Weights of a small transformer language model.
Size: 9 layers, 3 heads of 32, MLP 384 tanh GELU, vocabulary 2048.
Architecture: LayerNorm before each block, biases, tied embeddings.
Training: a variant of SOAP for these matrices, 5820 steps.
Each number is 128 + 24 x the weight over its row's rms, rounded and kept within 0 to 255. Layers, rows and columns count from 0. The size above them is the row's rms in percent of the matrix's.

# layer 5 MLP down (transposed), 384x96, rms 0.211, rows 36-67, columns 0-47
size [102 107  90 107 109 101  91  66  89 115 110  97 101  75 106  94 117  90 101 101 101  90  84 106 110 102 103  95 101 101  99  92]
[[120 100 149 137 149 114 158 148 159 167 154 141 159  76 139 138  73 120 133 127 157  90  96 138 155  94 168 119  80 151 160 107 103 126 138 124 174 146 144 128  92  96 109 163 157 130 157 156]
 [151 186 117 125  96  99  82 121 114 163 127 141 142 103 120 134  93 131  91 132 119 181 167 110 115 154 137 141 155 154 126 142 107 138 125 127 111 154  93 152 107 113 130 144 140 143 113 147]
 [107 103 153 108 116 110 124 144 103 103 113 122 114 132 112 124 108 152 121 117 131 112 134 110 139 133 134 127 101 133  97 155 141 165 157 102 173 155 137 125 145 159 217 116 110  81  62 144]
 [ 92  76 110 136 145 136 125 174 167 138 151 142 148 121 138 154 171 159 123 158 113 130 112  99 159 108 121 119  78 126 111 105 146 167 154  98 107 131 134 123  90 178 112 110  82 121 133 119]
 [115  85 102 133  54 104 125 140 102 136 112 122 120 107 149 145  85  98 131 120  97 113 141 131 129 143 151 127 137 180 105 134 132 165 116 183 102 104  96 132  92 160 127 120 119 133 128 154]
 [158 126 125  97 145 158 168 119 150 127 134 137 149 170 114  94  54 159 149 112 152 133 136 139 110 150 146 125 133  89 124 137 187 146 117 131 126 105  96  60 130 111 138 162 149 127 129 104]
 [145 111  98 155 148 159 100 155 128 111 146 132 122 101 136 149 123 118  96 147  96 118 135 119 141  87  97 182 106 150 137 110  85 164 127 111 161 185  93 114 118 104  99 115 114 136 114 179]
 [138 110 124 146  79 126 115 124 182 136 126 109 139 107 148  93 175 101 118 153 119 113 113 105 143 105 117 141 117 117 113 156 164  74 152 160 102 111 136 105 150 151 116  83 122 119 104 125]
 [141 119 123 132 129 149 142 101 164 139 134 145 139 112 152 134 154 128 126  95 145 140 178  86 131 112 159 185 117 131 115 149 165  99 129 117 135 168 135 105 119 100  86 131 102 120 129 116]
 [124 144 119 148 124  95 147 172 108 133 120 110 136 151 105 156 147 124 142 158 179 109 121 134 104  85 122 127 136 132 120  85 120 140  63 132 124 119 175 108 136 130 108  88 102 111 147 129]
 [100  91 112 124 127 156 130 102 135 126 107 130 128 139 111 127 124 147 129 119 116 223 158 128 130 164 160 147 131 123 106 114 105 113 177 127  92 144 140  82 154 133 148  71 139 140 148 165]
 [152 164 131 141 158 120 133 137 136 132 147 184 130 161 124 114  96 164 108 138 159 124 133 183  92 142 132 120 140 100 159 131 102 141 106 121 135 154  99 151  91 156 138 139 147 127 138 149]
 [126 178 114 142  99 133 152 172 112  93  84 127 152 106 121 121 101 103 123 122 123 122 170 165 112 134 163 136 168 158  94 164 161 106 143 112 159 158 101 168 150 113 132 138 127 123 182 143]
 [141 131 131 106 168  91 149 118 149 122 123 136 112 159  90 102 155 141 124 190 132 133  60 116 145 110 164 159 125 103 148 141 129 112 132 117 130 119 151 106 103 126  91  97 108 140  79 169]
 [149 118 153  94  80 124 106  83 154 116 139 134 110 130 124 123 118 104 104 133 153 143 165 112 132  90 136 134 141 115 114 138 119 150 152 100 105  88 160 106 103 106 136 110 137  92 117 146]
 [140 138 135 118 130 170 104 149 168  94 125 157 125 136  98  90 127 107 131 101 139 118 178  87 143 119  93 116 107 105 138 147 108  85 120 137 130 116 161 129 118 113 110 142  97 113 139 121]
 [126 139  71 121 119 134  97 100 183 127  80 101 141  88 129 165 133 137 111  75 134 166  76 126 136 128 167 157 147 109 150 114 140 103 145 104  85 118 117 137 123 121 176 177 123 122 115 132]
 [129 145 117 174 115 133 125 108 181 108  87 128 149 123 127 127 140 122 132 112 128 123 145 147 179 141 133 153 141 152 159 132 127 128 136  65 112  78 125 124 150 101  90 113 130 172 131 120]
 [127 132 171 119 142 107  74 102 141 124 128 138 119  87 121 172  77  94 102 129 137 157 107 120 108 144 124 140  92 180 120 135 113 133 133 145 161 147  70 128 112 124 140 136 148 193 154 108]
 [ 55 148 129 127 141 120 148 139 130 139 108 115 140 106 118 133 125 131 184 126 155 134 156 133 157 100 169 143 147 104 143 159  70 128 154  96 143 112 121 118  95 134 137 170 106 126 108 154]
 [157  73 129 141 137 104 130 143 126 158 130 122 135 128 119 160 147 134 126 134 132 130 129  95 132 131 100 153 144 100 122 103 139  86 137 170 145 106 143 121 124 110 160 153  95 106  72 147]
 [135  83 127 145 140 128 139 140 119 150 133 137 158 155  97 126 131  88 127 159 118 170  94 121 112  87 124 100 104 171 112 114 132 154 132 133 104 140 105 131 133 121  97 148 179 161 118 147]
 [121 139  86 100 144 148 108 115 123  86 110 116 126 135 152 113 182 175 129 135 117  80 109 102 140 116 135 150 106 115 134 144 117 123  91 135 113 152 103 119 139 131  79  73 102 129 140 135]
 [117 153 127 110 141 131 172 114  87 157 122 153 116 138 157  96 142 119 131 130 127 144 150 135 114 130 181 138 143 145  88 100 115 143 174 133 181 141 120 146 117 156 139 185 115 136 154 115]
 [149 163 136 187 117 169 103  91 137 158 110 147  93 139 109 107 103 122 138 127  99  96 140 148 142 138 141 199 135 136 130 108  99 121 133 142 148 116 107 132 167 147 101 137 139 140 139 119]
 [108 188 162 138 144 113 124 153 117 123 129 131 111 111 104 145  73 133 133 123 110 145  97 103  77 132 135 149  92 168  82 143 163 111 161 103 127 148  84 135 127 111 114 127  89 102 143 146]
 [136 182 151 133 128 124 109 107 125  94 144 113 148  99 128 127 155 129 170 107 162 129 133  99 153 162 163 115 140 162 154  88 120 114 149  88 139  71 142 126 168 160 130 151 165 141 163 116]
 [139 151 155 138 144 144 168 172 111 117 105 150 147 134 123 133 138 130 141 147 136 124 146 178 121  81 131 142 126 146 162 131 167 142 118 120  99 128  96 165 140 135 103 114 175 120 104 148]
 [106 105 142 128 117 125 176 143  97 161 138 126 117 105 147 124  99 131 137 141 156 121 158 154 148 141 130 141 106 110 105 121 130 114 141 112 132 168 150 117 150 134 205 109 150 149 149 177]
 [168 114  91 132 121 100 120 127 106 177 108 115 120 162 147 119 122 109 108 113 121 134 179 106 123 179 139 128 100 118 155 116  80 131 154 190 150 133 140 124 100 115 114 128  99  97 175 164]
 [120 171 142 127 145 154 125 167 116 144 171 110 122 116 148 127 123 115 138 110 156  86  99 106 141 131 119 139 150 138 130 139  97 123 126 116 116 141 101 124 115 123 127 134 126 138 167 172]
 [105 150 129 145 114  89 119  95 115 157 133  97 147  93 145 111 112 113 127 117 151 113 183 126 118 171 110 135 119 149  94 158 111 185 120 144 174 101 158 143 166 105 145 171 102 127 148 161]]
# layer 5 MLP up, 384x96, rms 0.213, rows 37-68, columns 0-47
size [106  89 116 107  98  93  97  93 103 100  96 105  88 101  88  98  95  93 104 113  88 101  94 106  90  99 104  93 107 102 113  97]
[[135 145 138 144 131 123 141  62 145  97 100 143 115 130 156 141 103 141 103 167 121 110 161 143 137 135 123 128 118  95 130 129 129 154 149  86 130 104 126 158 123 129 111 120 140 130 115 124]
 [137 138 125 125 121 130 143  87 174 100 107 122 124 144 129 103 107 138 166  90 101 136 135 114 102 170 155 104  93 140 192 117 148 163 139 118 130 126  94 148 114 116 135 140 169 153 144 128]
 [131 148 160 127 123 110 136 110 103 170 125 121 128 115 158  95 114 119 129 145 123 150 149 112 126 121  85 127 110 117 137 158 149 149 117 134  91 154  86 147  66 132 127 139 149 126 144 137]
 [139 156 145 108 184 134 128 117 110 127 143 120 131 122 134 114 164 147 141 151 111 107 133 151 136 110 129  95 162 118 131 109 149  99 126 120 108  80 145 134 122 142 129 126 120  95  94 181]
 [168 138 112 156 112 145 148 151 182 128  82 142 163 121 138 137 127 114 117 112 131 162 103 102 170 136 126 196 132 159 126 119 144 121 129 139 106 166 142 142 135 127  89  97 102 127 159 154]
 [150 142 157 112 119 135 123 116  94  92 137 119 111 121  83  87 139  69 132 102 110 131 171 138 194 140  91 120  78 147 116 100  86 115 132 140 144 141 134 127 135 146 113  98 113 117 146 127]
 [150 118  99 173 118 136 135  87 120 107  95 128 113 129 124 113 117 145 133 140 101 160 122 154 117 107 159  49 103 111 124  90 117 128 136 148 139 149 123 144 148 123 132 164 171 111 106 121]
 [100  69 150 144 137  95 165 107 117 110 162 114 177 122 202  83 131 134 124  97 137 178 123 112 130 113 130 125 100 115 119 124 106 116 118 162 125 136 105 136 134 143 114  94 108 113 160  99]
 [134  86 152 154 144 171 148 146 135 104 146 117 134 103 134 111 132 164 138 119  96  82 118  89 160 159 147 180 165 138 117 135 147 118 123 125 123 113 146 169 141 116 125 138 162 175 111 145]
 [111 113 100 103 115 138 102 123 112 120 120 130 107 107  95  77 160 177 142 122 164 151 154 115 153 150 134 119 127 144 118 151  76 117 139  62 137 125 103 118 115 172 130 125 114  99 127 129]
 [156 123 171 122 127 121 117 146  99 148 105 161 100 139 125 128 126 134 138 100 121 141 124  80 133 116 162 126 148 182 133 121 159 130 105 156 158 143 182 111 114 154  81 159 135  94 104 121]
 [132 106 141 111 113 150 111 117 106 131 144  81 102 129 105  83  87 114  98  96  91 134 143  70  97 111 113 122 109  88  80 121 101 126 136 106 140 143 156 120 114 109 136 136 130 135 105  58]
 [124 118 145 121 170 154 151 113 122 151 152  90 131 182 157 121 120 131 130 118 155 131 128 101 124 139  94 163 177 131 105 165 118 123 112 132 127 147 139 125 123 178 133 114 147 170 137 141]
 [143  91 123 130 155 109 122 142 142 132 133 129 120 154 124 122  88 119 122 144 132 134 106 124 186 162 151 125 137 130 161 116 130 130 159  99 118  49 108 112 106 142 157 123 147 144 131  98]
 [118 102  66 169 127 133 126  74 131 151 105 160 111 158 133 139 130 157 111 150 145  87 120 137  80 128 123 141 121 142 117 107 120 123 130 124 141 119 145 155 104 113 157 140 187 147 121 148]
 [114 113 173 134 156  90 135 118 191 121 142  93 172 171  83 119 144 150 131 126 153 103  91 156 112 149  94 159 150 128 116 103 153 150  95 140 147 169 149 148  98 159 140  70 131 101 120 121]
 [177 130 114 150 140  91 138  93 157  99  92 143 147 123 130 154 125 137 147 107 145 165 122 130 158 147 131 117  83 110 158  82 126 107 112 120 125  70 113 110 146 123 127 122 111  89 105 118]
 [147 163 107 110  84  98 105 180 133  84 134 100 125 163 168 104 119 125 134 136 134 121  83 111 121 132 132 137 127 137 111 109  98 121 156 140 139 117 128 151 114 101 188 144 142 154 128 136]
 [182 154 127 141  87 138 139 137 123 107 114 111 107 112 112 127 117  89  81 131 121 143 168 165 152 142 137 120  98 131 144 125 174 110 144 130 128  95 148 108 112 132  75 123 146 169 155 147]
 [157 113  78 142 137  91 134 118 144 135 117  94 138 127 100  81 139 121 106  75 108 129 118 106 144 127 147 123  91 105 133 124 175 171 157 143 114 175  92 110 121 152 120 107 187 128 115 144]
 [111 141 154 126 162 134 122 102 124 113 119  98 105 152 156 118 115 151 123  84 129 113 111 152 105 115 151 172 167  93 142 142 102 100 107 163 142 146 172 122 123 140 157 137 135  97 113  97]
 [100 110 111  82  89 109 114 130 150 103  97 115 103 119 141 134  86 107  93 133 143 117 123 112 132 133 160 135  98 131  83 140 142 123 112 111 161 114 143 110 124 116 118  96 131 105 166  81]
 [185 155 152 125  90  99 129 120 102 150 127 128  81 162 119 157  63 182 124 173 131 109 114  98 128 110 162 132 125 110 138 146 150 146 137 137 120 116  82 140 125 141 101 145 154 105 124 141]
 [145 146 134  92 159 134 142 124  94 150 105 131 129 141 126 157 156 147 125 102 149 138 163 128 128 122 105  66 122 109 153 165 137 123 151 140 151 175 134 164 110 127 140 141 133 133 101 126]
 [104 118 138 120  75 118 129 139 124  87 131 157  86 137 124 128 124 134  94 125 140 107 134 137  81 139 149 139 147 126 155 148 114  93 122 135 139 126 140 117 124 131 159 152 201 124  85 129]
 [158 131  80 121 153 121 128 122  94 105 129 122 126 116 196 141 152 115 133 133 128 129 102 133 155 140 149 134 128 143 104 104 132  85 109 112 109 117  90 180 101 127 122 132 103 110 131 138]
 [166 109 143 135 141 155 124 131 111 115 117 132 119 153 142 175 109 150 103 117  81 127 122 101 160 164 118 143 126 150  92 106 126 133 157 157 184 175 145 156 145 112 147  90 101 153 174 146]
 [122 138 142 115 114 128 181 132 160 114 116 137 151 184 133 121 162 175 149  81 139 144 113 146 127  86 130 150 194 155 134 126 128 110 128 166 137 113 127 125  95 150 126 134 142  99 108 129]
 [126  98 178 135 125 141 116  92 109 137 110 118 172  59 114 118 150 111 141 116 163 144 169 118 128 128 134 159  96 103 131 173 109 131 104  89 110  80  94 142 130 121 150 101 134 141 114 125]
 [130 150  86 139 137 159 113 111 115 206 100 141  89 142 124 140 131 165 134 129 121 109 166 105 137 122  98 130 130  95 171 128 150 152 125 144 160 130 150 118 102 132  97 160 137 126  76 126]
 [ 85 120 159  97 130 133 108 108 111 148  89 154 152 139  99 126 129 134 125 147 126 123 117 122  96  92 120 102 115 110 124  96 149 125 114 120  70 111  65 119 108 118  97  96 102 116  83 133]
 [158  92 132 130 160 146 146 127 147 137 116 125 119  82 158 127 123 123 112 139 112 120 122 122 129 139 148 113 101 133 150 131 115 119 125  90 140 103 143 136 143 130 116 161  89  77 104 113]]